From a checkpoint of a small transformer trained on Wikipedia.
Architecture: LayerNorm before each block, learned positions, no biases in attention or MLP, tied embeddings.
Training: a variant of Muon for these matrices, 5162 steps.
Each number is 128 + 24 x the weight over its row's rms, rounded and kept within 0 to 255. Layers, rows and columns count from 0. The size above them is the row's rms in percent of the matrix's.

# layer 5 MLP up, 1536x384, rms 0.0723, rows 1366-1392, columns 256-383
size [117  97 103 104  87 106  91  81  90 114  94  88 105 127  96 101  77  99  96  93  87  87 108 110 102 101 100]
[[131 117 122  79 106 153  84 163 101 134 153 194 147 121 114 140 102 159 107 152 134 134 126 139 109 115 117 108  86 129 118 163 153 139 165 124  98  86 161  76 115 139 118 124  81 139 125 130 132 143 102  84 158 145  85  98 107 166 111 168 118  99 119 132 108 148 133 125 114 149 153  96 180 112  93 141 137 100 135 122  71 192 114 105  93  98 129 150 154 142  99 163 116  88 148 129 119 144 136 129 123 128 117 144 147 104 172  99  92 185 153 148 152  73 143 105 149 109  98 100 152 165 121 107 138 144 149 116]
 [130 105 124 131 186 130 131 161 129 133 130 127 146 103 160 151 115 117 146 101 141 134 123 143 107 122 112 143 150 126 148 102  86 140 115 134 144 104 141 141 109 107 153 129 102 135  98 113 164 132 120 136 113 117  99 125 118 129 168 168 114 125 114 136 118 117 103 170 132 119 144 144 140 105 157 156 124 154  88 116 114 116 119 131 122 110 109 118 171 133 131 103 124 119 113 114 118 121 141 173 145 162 108 161 199 115 115 116 133 157 112 112 156 114 104 136 142 155 146 131 109 135 126 115 137 190 106 131]
 [102 132 168 140 178 118 116  95 134 124 134 137 124 136 127 149 122 167 121 121 127 133 134 111  82  77 111 117 120 109 122 135 128 140 111 113 138 145 102 162  73 103 136  79 135 137  91 140 122 168 110 109  87 102 107 119 114 103 132 132 129 128 102 146 117 211 123 173 116  71 104 102 101 110 147 145 110 152 109  98 114 127 157 158 134 108 127 143  72 146 129 126 157 142 132 106 140  99 114  77  79  97 119 120 184  83 135 143  97 123 114 111 162 114 100 109 124 119 134 104 120 145 138 175 132 132 114 136]
 [113 132 131 120  96 140 149 127 173 112 174 150 122 128 109 150 137  89 142 117 167 133  96 178 122 122 106 182 136 138 117 141 113 104 135 139 109 147 115 133 116 142 137 107 157  86 125 143 126 119 159 137  99 149 170 143 118  98 143  98 139 124 123 132 154 104 122 165 120 160 117 159 138 176 136 164 173  96 112 135 126 137 133  89 100 136 129 133 133 163 125 153 125 120 152 161 174 122 123  82 117 113 106 118 129 162 136 131 131 146  65 111 115 105 147 124 143 108 118 134 147 105  85 128 158 110  82 122]
 [172 126 125 139 143 116 122 136 113 146 130  63 179 173 139 154 123 122 108 113 124 155 103 114 158 152 160 139 110 147 128 144  84 115 113 171 106 156  77 114 136  88 190 145 172 194  76  91 111 110 117 143 101 104  83 115 164 126 126 194  90 122 103 120 139 124 122 148 139 100 136 173 120 141 158 142 102 156 122 149 125 124 143  95 140 134 137 116 135 125 171  89 122 128  78 117 128 128 121 144 128 141 114 132 135  98 127 109 130 126  92 149 113 147 130 121 121 155 112 138 103 124 131 107 122 148 112 103]
 [134 128 130 124 135 106 129 100 119 145 120 101 176  94 136  99 162 104 111  75 137 153  97 147 126 121 139 147 151 162 134 170 150 140 104 153 142 121 112 162 128 136 134 142 138 153 143 135 112 116 152 130 110 128 164 125 162 136 162 173 104 118 106 101 118 128 119 122 101 121 144 123 102  88 128 137 125 113 182 166 156 135 144  80 153 151 126 134 117  90 118 175 169 173 109 128 136 126 145 130 139 167 131 104 157 118 133  93  95 122 125 137 128 116 118 135 151  79 136 101 118 151 116 134 121 151 129 127]
 [102 116 170  57 135 146 175 139 108 126 129 100 119 141 169 119 151 114 137  99  83 105 161  97 128  73  84 124 107 139 135 142 132 126 117 118 136 123 163 146 124 116 120 113 128 160 119 126 115  78  56 120 139  86 116 107 152 104 143 102 106 166  91 127 130 111 121 138 126 157 117 185 155  89 139 155 147 164  96 126 173 151 117 142 159 130 148 141 109 125 167 138 121 103 112 155 127 114 123 105 104 120 129 105 132 147 138 131  99 122 132 149 112 131 131  98 184 135  90 138  90 105 131 112 131 177  98 129]
 [145 135 122 167 106 118 130  96 126 118 128 109 149 158 115 125  91  64 163 145 114 120 104 132 114 103 104 132 123 149 127 133 129 127 129 122 105 184 147 157 110 143 106 114 143 165  97 113 126  76 147 113 125  75 185 125  66  83 121  98 143 127 105 178 128 130 151 153 124 144 153 151  96 121 143 133 107 107  86 108 136 109 116 125 109  83  85 102  58 134 106 116  65 135 127 152  98 127 125 119 146 117 119 128 130 153 136 126 112 114 107 127 164  91 131 135 112  72 159 129 125 115 150 152 128 171 161  93]
 [134 153 129 150 138 120 135 157 127 132 122 133  95 112 134 126 153 100 137 125 119 115 137 117 146 112 124 120 133 194 112 112 158 137 109 170 130 144 141 104 139 118 152 184 150 150 142 164 135  86 137 125 157  97 127 148 101  69 119 161  86 134 131  84 132 126 135 105 167 121 139 167 142 165 132 142 159 125 115 104 126 153  73 124 138 120 134 114 107 142 112 106 132  92 134 147 133 103 131 118 133 154 154 120 149 159 118  85 120 118 123 178 162 147 139 114 166 112 161 113  96 137 141 136  62 130 157  93]
 [142 116 158 129 162 160 131 127 130 107 152 137 103 131 127 128 201 114 131 156 134 108 149 119 115  97 100 118 114 124  56 111 142 142 115 129 120 145  91 154 133 118 150 169 110 129 164 120 116 127 178 107 112 146 131 152 104 133 125 190 143 153 137 116 144 123 104 169 123 141 165  92 121  82 105 157 151 148  82  94 158 157 113 171 126 173 130 127 140 155 103 144 151  89 123 119 156 110  95 143 153 172 132  87 119  95 164 120 114 156 142 128 114 106 134 124 110 162 158 148 142 127 121 164 147 104 130 100]
 [126 139 111 187  97 123 118 135 122 126 115  81 125 150 104 127 183 119  91 122 113 155 199 143 101 141 139 109 136  89 117 129 133 136 149  79 181 135 120 144  70 135 114 174 131 146 139 116  81 168 138 127 111 100 151 141 107 133 105 117 140 117 149 110 123 151 117 175  86 133  66 138 143 149  96 136 104 106 103  88 114 171 129  89  82 140 107 125 125 143 114 123 144 165 138 156 107 103 111 160 107 132 126 128 134 134 153 112 131 129 135 165 130 123 141 137 146 151 115 114 123 148 124 164 137 123 136 138]
 [107 139 115 108  75 179 100 168 109 159 188 124 155 114 101  78 151 140 169 125 147  94 118 135 133 147 151 165 182 124 123 154 145 113 123 132 135  91 138 132  91  88 128 167 136 135 114  86 125 101 135 118 128 134 136 167 114 112 117 140 112 156 168 125 175 116  92 129 140 131 133 111 140 107 170 112 115 148 115 163 132 118 137 135  96 120 140 135 124  93 124 131 149 124 162 138 157 100 113 135 144 122 192 150 140 170  91 164 129 130 142 143 173 128 143 140 169 112 175 145 115  94 160 113 130 102 114 129]
 [143 129  66 108 132 123  79 142  81 130  99 192  98 155 133 100 108 129 128 137 110 155 109  80 168 140 127 110 129 151 132 207 124 120  98 130 127 134 115 102 116  78 111 168  71 117 118 161 172 144 133 133 167 136 162 111 129 152 182 156 135 147 117 162 125 139 128 109 126 119 137 126  99 145 103 108 162 184 147 123  79 130 102 155 170 131 114 103 157 131 142 103  81 203 123  86 153 147 167 156 109 130 115  98 153 147 128 148 115 112 163 111 112 115 106 161 145 122 146 146 156  90 125 111 120  98 170 131]
 [105 117 121 122 127 168  84 172  99 121 111 111 108 116  83 104 135 154 131 150 142 131  97 140 145  64 114 149 161 181 103 134  99 181 175 142 151 118 120 133 143 197 125 156 127  89 135 122  96 121 181 105 148 149 145 151 129 115 111 148 158 118 147 104 143 132 110 110 127  97  91 134 116 118 158 114 126 143 153 155 123 120 100 120 122 139 106  94 107 162 125 112 125 132 193 153 139 120 112 124 124 125 116 116 131 126 118  87 120 108  94 101 146 102  84 108 128 141 125 125 161 108 148 158 150 135 133 110]
 [ 94 147  80 193 145 119  75 149 155  92 138  99 110 175 131 120 102  89 164  95 169 142 122 142 117 112 121 176 141 176 142 128 105 133 132  86 120 112 133 177  98  93 110 134 115  86 123  98 108 158 167 134  51 118 165 137 143 119 119 123 117 128  97 126  76 173 172 134  97 154  84 137  97 140 142 135 110 128 118 108 150 157 148 120 115 144 140 130 155 135 120 126 149 130 139 110 124 124 119 119 140 122 114 104 115 153 124 188 117 109 118 146 135 138 180 138 139 123 141 145  79 142 152 145 184 114  95 140]
 [136 157  58 136 159 141 136 166 145 122 105 122 140 125 131 146 156 147 158 144  88 121 137 100 152  61 135  87 112  81 135 139 141 122 135 154 129 131 129 132 161 115  87 157 149 129  87 131 108 151 113 140 121 110 117 126  88 126 149 116 151 130 159 102 131 126 109 149 153 166 136 120  95 120 150 148 119 143 143 103 163 144 109 146 131 126 140 119  99  85 121  82 113 135 148  94 132 112  94 121  97 105 159 166 147 106 103 102 177 133 102 139 148 126 154 138 131 151  89 111 103 116 116 161 142 119 174  89]
 [ 78 154 121 132 143 122 116 147 131 116 145 122 125 147 110 104 105 139 115 146 120 135 149 150 112 128 157 135 209 147 146 184  73 113 116 128 183 136 137 133  96 132 142 157 145 156 136 134 172 127 138 127 104 135 140 180 147 101 115 153 102 180 127 172 115 124  93 101 140 138 118 111  90 140 149 152 113 116 132 122 141 157 169 156 127 132 146 131 134 113 109  96 122 144 107 139 123 128 106 110 127 125 145 109  94 114 142 108 140  97 123 177 149 125 174 154 135 118  76 123 156  84 101 133  79  72 140 135]
 [129 151 126 122 132 154 126 137 104 107 158 121  97 138 175 105 116 155 120 142 141 147 152 128 117 168 115 133 116 158 124 161 130 118 134 131 142  77 105 128 121 124 162 101 118 102 105  99 127 138 119 146 121 127 143 143 149 102 118 104 144 112 131 145 114 136 154 147 109 155 134  93 136 122 113 102 115 109 101 105 161 137 153 124 117 101 142 133 132 180 164 120 125 135 123 131 163 123 106 137 130  79 118 132 117 121 125 148 108 137 118 137 129 110 138 102 107 147 143 143 125 100 124 152 176 139 123 160]
 [145 112 123 120 131 138 130  92 133 147 114 106  96 150 135 162 130 149 119  83 143 138 129  94 114 126 160 157 123 127 134 164 135 126 113  95 161 156 109  92 170 111 156 156 112 128 164 116 129 112  97 115 111 131 131 162 117 118  99 129 110 133 106 147 175 140 106 111  79 105 157 150  80 155 107 122 147 156 135 170  86 111 165 109 129  91 129 143 123 128  93 152 150 142  88 151 123 128 106 137 138  93 147 112 136 139 108  98 167 126 106 126 162 113  95 140 142 155 126  98 131 123  94 110 152 144 127 125]
 [118 100 119  58 135 139 171  57 130 155 158  89  90 114 123 124 128 169 128 156 122 135 193 110 106  96 131 118 127 122 116 148 144  88 103 108  94 131 131 160 124 177 119  84 101 131 119  79 140 119 131 115 108  86 155 145 116 146 153 129 130 148  99 145  81 137 129 136 160 154 141 127 141 103 133 135 159 158 111 121 125 130 125 148  97 121 120 134 136 148  96 107 114 149 113 119 146 108 135 125 150  66 147 115 126 137 174  97 113 117  85 118 142  83 114 136 111 128 104 124 151  79 107  93  99 132 136 171]
 [116 129 164 120 120 119 143 152 134 149 138 108 119  99 129 130 150 150 170 165 100  72 157 135 132 136  95 107 130 132 112 140 118 121 193 125 158 130 124  93 134 129 145 111 134 132 126 150  89 114 121 142 148 197 151 111  94  90 145 123 116 107 158 184 111  94 125 138 118 139 119 144 123 142 129 130 122 156  92  99 112  97  30 136 159 130 143 123 157 186 157 108 143 101  90 160 153 120 119 138 135 124 114  98 120 117 144 169  96 100 103 153 157 133 135 118 141 139 137 145 139 126 120  84 142 124 126 100]
 [111 115 121 168 135 122 127 103 112 126 172 102  95 118 158 158  95 105 103 125 161 127 123 115 160 107 119 121 155 126 103 116 148  80 109 134 123 169 113 130 134 137 129 128 106 170 127  67  66 100  77 132  81 121  66 159 146 109 123 106 126 132 130 145 126 143 113 155 123 121 151 160 140 130 129 153  88 161 125  78 141 135 102 105 132  98 131 115 144 153 148 136 126 155 139 155 136 183  86 100  65 156 120 158 128 109 129 116 141 106 103 150  90 125  99  91 129  88 122 134  92 174 147  42 131 131 116 101]
 [157  98 136 114 151 132 129 141 140  91  77 139 154 108 152 133 136 113 114  94 104 127 135 138 153 144 120 179 117 139 142 134  97 159  87  81 132 124 111 134 103 121 161  86 175 125  97 134 147 150 124 143  65 113 131 107 154 135 113 178 127  99 123 132 146 118  98 107 116 112  98 126 151 147 118 117  97 101 147 146 106 139 105 135 149  95 156 127 139 140 116 153 131 106 173 125 138 159 124 133 160  83 165 128 128 159 132 123 148 149  99 110  97 182 122 166 179 136 179 137 126  85 110 147 110 102 119 115]
 [ 94 167 172 120 174 131 129 129 149 151 112  99 130 121 123 136 105  93 147 118 116 131 134  97 130 176 128 145  92 147 149 144 129  96 125 109 107 122 114 160 114 134 103 136 134 132 142 104 125 170 111 124 115  99 177 113 135 112 135 119 118 143 132 136 103 148 186 142 142 117 168 103 139 150 153 121 196 126 139  84 124 138 112 127 121 122 114  72 168 104 119 109 104 137 165 138 101 137 122 153 143 112 146 141 157 115 128 139 168 111 141 154 111 140 139 124 151 146 128 141 136  97 111  99 134 103 169 138]
 [ 65 145 159 121 132 113 118  77 137 121 179 128 171 117  87 104 158 133 141 103 113 127 134 112 120  83 137 176 120 102 116 110 119 114 148 134 120 130 118  90 182 126 139 156 113  93 146 156 124 115 146  99 147 119 151 181 146 143 160 136 139 115 150  98 134 134 131 167  71 110 144 150 136 142 104 141 102 179 130 166 122 153 118 145 118 163 123 152 103 117 142 116 125  83 107  90  85 134 121 135 175 153 101 106 168 105 153 146 131 112 140 161  96 106 164 104 177 131 127 143 147  99 113  92 101 108 136  91]
 [133 104 120 176 113  78 134  59 102 118 181 121 164 112 126 138  93 134 141 126 118 114 186 152  89 167 143  96 144 167 172 153 137 137 144 107 139 117 124 122 107 137 119 124 125 132 102 140 145  85 132 136 154 110 133 100 172  93 175 156 179 109 145 118  87 126 118 147 124 172 131 103 132 139 121 135 116 139 153 135 128 141 164 118 115  75  93 178 113 145 122 125 117  99 121 125 152 133 117 128 118 152 163 161 113 123 118 100  82 102 102 147 119 143 117 119 150 104 102 131 127 133 136 138 150 134 109  93]
 [138 108 142 158 153 161 105 134 161 121 120 107 113 114 107 165 104 149 130 102 142  88 146 160 106 152 134 114 157 106 125  98 150 139 132  99  88 150 158 159 146 117 113 108 151 144 142 107 144 118 117 217 102 130 160 129 132 121 158 139 132 137 161 171 151 129 112 149 117 102 109 147 130  93 121 151 149  98 110  98 129 142  98 118  85 106 135 128 108 105 116 136 135 127 163 121 109 128  88 123 129 158 140 122 146  99 155 140 136 105 132 123 147 119  80 128 114 109 106 131 109 100 105 127 148 119 135 149]]
# layer 5 MLP down (transposed), 1536x384, rms 0.0181, rows 1366-1392, columns 256-383
size [113  94  99 108  87 102 104  82  98 116  89  87  92 127  99  98  73 101 100  92  84  86 103 111  95 105  96]
[[121 136 136 112 139 106 135 145 130 106 124 101 172  90 139 132 107 125 164 155 102 122 119  94 149 113 113 103 121 114 149 110 125 137 157 130  97 131 119 127 161 128 101 141 132 146 134 144 157 152 148 120 123  80 151 112 104 105 113 148 128 131 143  96 124 125 145 107 152 133 160 134 125 163 122 140 106 155 163 128 158 125 128 107  90 180 108  92 139 145 170 137 142 122 130 133 152 161  90  65 106 126 166 122 145 139 105 140 131 122 168 106 158 146  98  85 122 138 102 123  93 131 130 119 143 112 107 110]
 [ 83 129 103 123 130 126 131  95 112  78 102 113 109 145  71 129 102 119 152 133 111 110 139 107 163 160 177  92 137 130 134 146 128 115 130 143 141 144 102 117 114 127 144 119 113 129 118 136 134 135 101 112 136 100  97 115 101 106 110  90 151 159 156 177 129 152  96 137 136 156 130 128 112 104 127  98 125  93 172 123 128 135  93 100 112 101 127 168 149 102 117  88 145 152 174 127 166 100  78 102 110 118  89 123  91 119 174 117 148  97 160 144 114 116 162 142 121 155 134 138 135  80 123 115 138 103 150 136]
 [151 125  98 141 148 158  89 130 114 117 117 116 173  96 111 104  84 112  89 137 142 131 159 110 139 106 127 108 149 131 131 155 157 141 100  82 165 127 138 104  93 107 170 102 150 122 142 137 132 110 155 118 146 120 133 135 121 110 129 136 150  99 127 102 116 137 191 147 135 129 136  94 142 111 141 144 134 151 122 159  96 145 115 152 136 153 141 145 114 105 104 151 104 137 146 154 122 150 121 112 150 107 142 139 151 141 117 129 132 151  98 123  95 147 139 144 121  94 122  74 138  92 128 173 120 117 130 115]
 [143  84 128 144 133 138 145 102 143 128 121 133 133 145 127 116 108 174 120 148 147 129 125 117 107  86 147 135 165 101 135 115 129 135 108 123 123 151 116  93 104 144 112 141 139 101 119 146 134 148 119 137 131 114 139 107  99 147 131  88 122 131 124 118 109 149 112 189 137 122 167 178 125 151 121 154 105 140 141 126 118 175 151 159 133 129 111 119 116 117 115 121 119 183 118 139 114 159 130 134 125 117 160 150  57 137 148 147 121 101 133 135 137 147 106 160 101 135 120 139 160 125 135 139 149 118 130  90]
 [121 124 147 142 105 119 109  99  98 121 117 155 108 142 136 113 131 115 106 118 113  79 148 115 103 137  98 105 151 124 171 155 116 118  92 112 119 105 152 170 104  89  97 136 119 108 138 112 145 144  81 145 132 114 134 142  75 159  92  78 148 136 160 140  90  84 111 146 138  66 117 124 165 120 112  96 114  97 132 154 124 115  91 150 153 182 115 122 138 152 132 127 112 122 107  95 139 149 178 128 154 104 117 168 138 125  92 101  97 128 132 168 134 132 139 140 109 122 134  97 140 113  81 128 135 121 147 188]
 [166 127 160 118 126  97 120 133 129 120 163 136 152 146 147  79 116 132 143 132 138  88 159 127 134 171 122 152  87 114 118 138 116 151 127 137 123  94  84 174 116 101 141 125 126  96 152 108 100 169 130 136 154 158 160 135 142 104 141 132 101 175 134 142 131 133 139  66 135 163 166 126 114 119 111 104  82 140 105 140 145 121 118 168 108 182 133 122 134 144 122  90 120  90 162 172 143 144 156 116  85 102 105 164 132 153 112 113 137 112 124 114 106 160 134  86 146 185 142 123 118 116 108 166  99 152 111  99]
 [ 99 108 146 160 125 134 110 111 157 125 143 106 129 140 121 118 112 139 159 156 129  93 150 109 127 132 131 118 163 124 109 144 112 103 147 157 151 140 117  92 109 125 136 170  97 145 137 155 117 194 116 135  97 133 141 120 132 126  91 135 141 182 131 112 124 147 137 133 138 153 127 143 114 133 132 137 113 127 124  95 117 147 102 105 133 124 142 119 170 115 120 129 133 134 140 137 153  97 131 127 132 137 112 123 122 105 128 133 154 139 132 114 143 121 137 123  99  91 109 140 147 116  85 137 173 109 129 128]
 [134 158  93 107 155  98 143 127 125 149 130 150 144 112 149 150 164 111 110 114 137 128 117 141 130 137 113 101  93  95 140 153 106 165  88 161  92 136  81 133 145 115 125 156 134 143 159 143 108 139 112 139 169 118 114 144 117 167 158  81 182 134  93 158 109 170  92 119 101 164 110 121  37 122  70  81 152 150 138 115  84 165 155  83 158 116 161 145 152 111 133 138  95 164 127 150 135 160 121 159 107 113 126  92  88 180 133 129 149 143 117 101 121 136 166 140  97  91 103 122 147 125 120 113 172 114 138 157]
 [135 129  94  98  76 129 153  93 161 157 161 156 127  85 154 132 147 104 141 164 147 136 123 141 176  93 116 155  97  92 133 186  75 134 146 136 121 124 128  93 128 165 145 134 121 100  95 157 118 125  98 136 129 139 140 112 104 103 137 122 133 158 142 105 122 157 135 153 142 139 133 144 101  89 102  91 130 159  81 135 103 146 100 149 144 160 116 117 172 107 116 165 152 113 149  80  93 153 152 170 149 103 134 126 107 168 169 122 130 126 131 109 110 102 128 136 121 105 128 125 181 101 110 161 142 136  75  66]
 [102 151 114 181  96 108 131 115 141 167 138  89 147  99 120 119  94 122  93 165 121 128 114 113 177 124 138 124 147 116 132 147  96 144 115 105 144 117 132 102 140 117 124 134 110 167 122 146  83 130  79  81 105 104 142 130 122 149 113 139 121 150 104 139 130 184 133 134 150 125 109 155 121 135 151 114 112 126 159  89 105 150  88  78 112 179 119 121 118 139 132 177 182  87 174 134 123 128 140 148 107 152  96 145 139 133  91 104 138 108 149 124 120  92 161 113 147 115 177 155 139 110 155 108 116 159 123 129]
 [ 86 145 121 109 185 125 134 128 135 164 149 114 159 131 107 161  89 135 152 141 130  92  69  95 109 139 124  97  83  91  99  92 111 123 124 105  87 122 118 109 127 120 124 168 150 115 104 124 126 184 121 124 168 113 137 138 119 171 115 159 100  85 190 119 119 175 135 167 175 143 169 161 131 126 154 151 116 128 152 137 182 137 129 177 101 135 131 163 151 127 108 142 146 127 153 140 111 133 148 181 128 150 140 147 124 146 136 142  92  93  84 124 115 121 153 111 123 145 114 188 141 126 185 109 137 137 161  66]
 [113 127 138 142 141 132 120 118 131 137 105 144 147 150 149 156 162 106 120  94 114  83 123 164 128 154 147 129 106  62 126  96 130 114 149 117 134 141 149  90 166 178 147  82 114 155 135 128 164 106 130 124 142 111 127 117 164 136  99 111 117 126 114 137 138 150 150  75 134 159 112 110 145 113 132 110 130 137  79 155 138 134 132 176 141 118 147  94 146 166  97 112 131 162 127 121 121 110 147 154  78 138 123 121 163 113 134 122 162 123 146 141 126 125 151 101 128 161 123 114 100 125 139 115 123 150 150 131]
 [ 62 107 160 182  78 142 131 152 130 109 129 116 181 168  89 132 134 104 135 141 154 118 145 139 114 131 123 139  55 108 144 118 139 113 179 117  75 154 150 125 154 142 136 169 142 118 124 122 155 101 119 122 165 124 129 102 142 146 121 191 136 134  99 134 121 136  94 181 137 130 135 152 135 135 156 178 135 118 141 156 171 151 158 122 133 106 166 149 123 168 159 153 133 158 103 137 114 111 115 124 117 118 145 134  99  88 130 128 122 127 108 134 136 163  87 130 130 118  79 143 100 133 123 101 155 105 126 137]
 [130 150 112  99 127 108 137 130 116 169 140 172 162 124 117  65 126 153 144 110 148 148  89 156 107 120 131 154  93 124 158 148 113 114 132 136  84 159 110  90 144 164 115 135 144 112 157 130 165 173  99 115 166 109 123 128 112 152 135 126 144 110 168 111 108 125 170 160 151  97 134 120 103 136 161 133 117 120 121 113  87 132 168 121 111 115 145 146 154 124 160 112 174 126 140 132 135 126  91 136 160 134 113 141 122 136 109 130 123 139 132 121  97 103 178 148 115 139 113 135 141 110 149 137 145 147 144 180]
 [168 126 123 143 120 161 158 150  86 122 124 118 153 131 102 174 159 129 164 133 123 146 130 104 168 135 115  97  91 163 103  89 152 136 153 134 129 104  97 132 175 152 155 166 154 136 147 141  90 114 143 112 142 109 130 146 103 173  85 102 144 137 135 152 131 108 128 129 160  97 134 146 149 135 163 112 114 123 104 154 134 126 142 124 118  92 130 187 122  79 156 122 124 103 155 106 143 104 163 144 117 108 121 136 123 139 142 112 126 122 166  89 144 131 135 139 148 111 143 142 102 152 147 129 101 123 142 180]
 [171 111 157 127 136 111 144 114 114 140 151 143 151  96 154  81 133 139 115 176 140 115 129 134 124 135  85 170 121 150 111 109 131 154 157 140 124 102 152 127 136 140 141  85 115 145 113 117 161  97 143  86 133 106 124 101 135 106 153 179  93 137 113 135 135 131 147 117 106 123 129 130 150 145 121 131  98 134 108  96 107 113 162 115 130 159  96 148 167 156 137 159 149 148 107 119 140 163 136 112 141 109 109  93 135 139 142 143  87 142 103 130 133 128 141 109 100  89 173 132 164 140  97 104 165 138  98 154]
 [121 169 150 117 133 115 131  80 147 141 121 172 127 118 120 106 142 128 133 152 116 166 117 110 128 160  94 134  82 135  96 125 197 120 140  90  78 101 126 120 134 160 106 122  96 112  92 139 129 179 135 160 172 117 134  90 120  87  91 126 133 130 131  98 158 121 115 139  77 149 131 186 134 178 120 143 102 134 132 173 112 142  76 117 158 124 142 103 173 138 109 148 112 113 182 124 122 120  92 116 137 114  97 169 134 145 101 145 121 151 113 138 127 106 152 116 129 101 144 119  86 171 152 151 119 129 103 153]
 [146 156 133 111 153 135 163 159 196 112 182 112 165  95 118 148 124 139  81  92 137 133 132  93 158 134 136 122 102 121  96 131 130  99 113 127 139 119 128  98 115 147 125  92 145 156 172 128 106 101  95 153  98 110 125 103  88  85 118 132 136 100 101  73 136  91 130 192 136 123 102 134 141 151 125 137 109 126 141 155 168 185 123 168 117 138 108 117 128 107 153 164 113 128 139 126  81 138 162 116 143 139 109 128 106 118 106 110 156 121 122 120 102 172 110 164 121 121  66 133 157 141 173 126 112 115 124 134]
 [127 141 166 168 121 159 154 160 117 138 128 130 128 143 137 175 121 126 109 144 116 137 141 107 128 170  77 111  91 100 138 123 114 104 132 160 119 114 157 143 159 136 149 117 106 113 121 127 143 120 126 154 123 116 108 123  94 115 122 126 105 147 163 109 152  95 102 132  97 186 153 135 156 118  92 140 108 126 143 128 155 136 122 120 100 145 120 104  86 129 144 133  80 143 150 101 141 112 108 121 110 163 163 125 127 192 135 131 116  79 138 119 156 148 101 115 133 127 107 147  98 100 104 140 115 147 120 126]
 [148  89 138 150 106 150 125 167 186  83  87 143  93 118 135 163  95 123 168 141 159 137  88 100 120 105 147 117 154 110 137  96 160 112 143 136 124 173 142 102 105 142 112 135 134 114 149 151 126 140 120 156 127 153 115 112 114  92 155 163 162 110  98 131 105 142 152 141 101 138 120 118 145  82 149 127 111 137 134 135 144 112 106 125 120 108 133 137 124 138 130 118  91  77 113 119 152 123 143 144 109 128 168 110 100 155  92 134 113 163 155  78 131 130 115 130 124 164  89 174  84 129  91 146 156 126 141  92]
 [134 110 116  93 148  94 132 118  96 156 162 150 132 152 118 137 123  89 125  91 112 126 127 145 160 144 160 137 193 133 108 125 126  75 106 136  82 125 128 115 169 174 115 152 152 122 128 130 170 183 119 133 146 102 149 127  81 128  79 123 128 153 102 114 122 104 107 121 129 177 120 161 114  91 153 144 148 139 138 126 105 125 109 136 126 109 135 103 110  64 103 163 131 115 144 159 130 127 126 162 147 141 118  95 157 142  88 101 116 130 144 115 136 144 134 163 155 140 148  96 118 167 148 169 117  90 127 166]
 [139 136 149 132 161 187 125 161 136 148  94 124 169 154 139 133 144 150 140 122  99 120 138 125 141  99 166 111 148 116 156 122 168 102 123  82 141 142 186 120 118 123 111  93  89  83  86  94 110 154 121 104 143 131 123 148 157 117 132 136 154 156 116  95 121 139 117 155 160 133 125 163 137 116  98 145 118 112 207 184 117 121 151 147 106 165 165 104 109 144  98 108 154 122 126 121 114 167 146 125 121  87 123 137 141 109 128 138 127 118 131 122 138 121 170  85 123 141  95  73 110 144 127 125 154 102 134  99]
 [105 133 119 151 106 141 147 135 106 118 136 105 171 140 173 141 157 127 146 124 101 152 156  88 159 117  82 132 107 100 120 119 122 135 142 159 107 166 114 121 147  90 113 121 136 115 157 129 133 155 130  89 115  85 146 135 111 105 131 125  96 127 141 146 132 169 106  83 150 144 120 145 124 135 141 187 132 143 128 136 122 146 138 129 118 144 151 130 127 206 159 119 130 124 159 124 104  73 135 135 115 147 133 167 119 160 113 131  84 136 109 114 152 126 128 137 127 134 137 143 147 110 129 114 119 105 101 132]
 [181 134 107 113 150 151 116 126  88 135 152 146 131 135 139  88 135 133 148 130 144 112 162 150 131 104  88 112 124 123 120  78 124 106 109 140 170  85 152 142 111  84 157 103 141 155 121 109 150 120 131 149 116 138 117 128 120 187 133 144 142 140 152 128 163 122 164 135 128 117  91 114 137 158  91 145 127  82 123 164 119 120 121 119 105 173 146  99 125 116 105 159 122  98 139 118 138 140  94 133 103 120 141 141 152 131 149 142 107 110 107 127  91 133 146 125 114 127 131 107  98 122 149 110 101 107 141 117]
 [110 117 159 138 154 124  92 115  89  70 153 182 147 123 169 123 116 108 127 137 125 128 101 128 159 130 144 155  83 127  98 125 138 163 103  94 106 105 138 104 104 147 151 108 164 137 152 162 113 117 169 105 175 140 129 148 142 132 135 123  93 123 123 102 123 162 151 192 116 146 139 103 142 133 206 115 132 100 149 105 173 110 166 166 125 111  71  90 173 128 135 131 130 106 140 174 102 143 132 130 132 107 123 116 133 138 117 156 108 120 100 126 129 171  86 120 106 106 123 144  74 137 158 133 124 169 119 105]
 [118 145 164 144  97 132 145 111 102 109 121 108 137 114 149 103 147 145 121 131 118  92 111 137 133 165 155 144 141 123 141  94 153 114 140 151 161 104 115 104 137 129  71 122 112 105 163 110 140 140 124  93 116  97 144  92 139  84 110 121 145 138 130 152 153 117 118 115 105 128 142 162 175 140 139 158 104 107 133 126 116 151 154 120 162 103 143 118 160 139  75 133 149 103 118 126 104 156  77 136 117 113 160  80 155 116 142 160 135 185 117  99 131 143 108 129 143 148 168 125 104 149 138 112  64 152 121 113]
 [151 160  80  78 127 128 150  99 129 123 123 127 115 151 160 149 116 142 115 154 124 116 122 109 104 129 139 143 112 107 114 131  91 159 100 117 109 105 129 141 115 149  89 112 131 149  91 141 134 149 125  95 143  69 137 163 161 134 124  85 123 114 141 116 139 140 122 119 153 143 149 139 117 117 170 168  87 124 126 106 143 127 142 131 134 100 111 112 135 104 103 141 135 156 146 136 149 136 130 119  84 156 115 138 150 131  92  77 126 160 165 137 110 104 120 136 146 133 149 130 115 150 147 163 103 137 125 141]]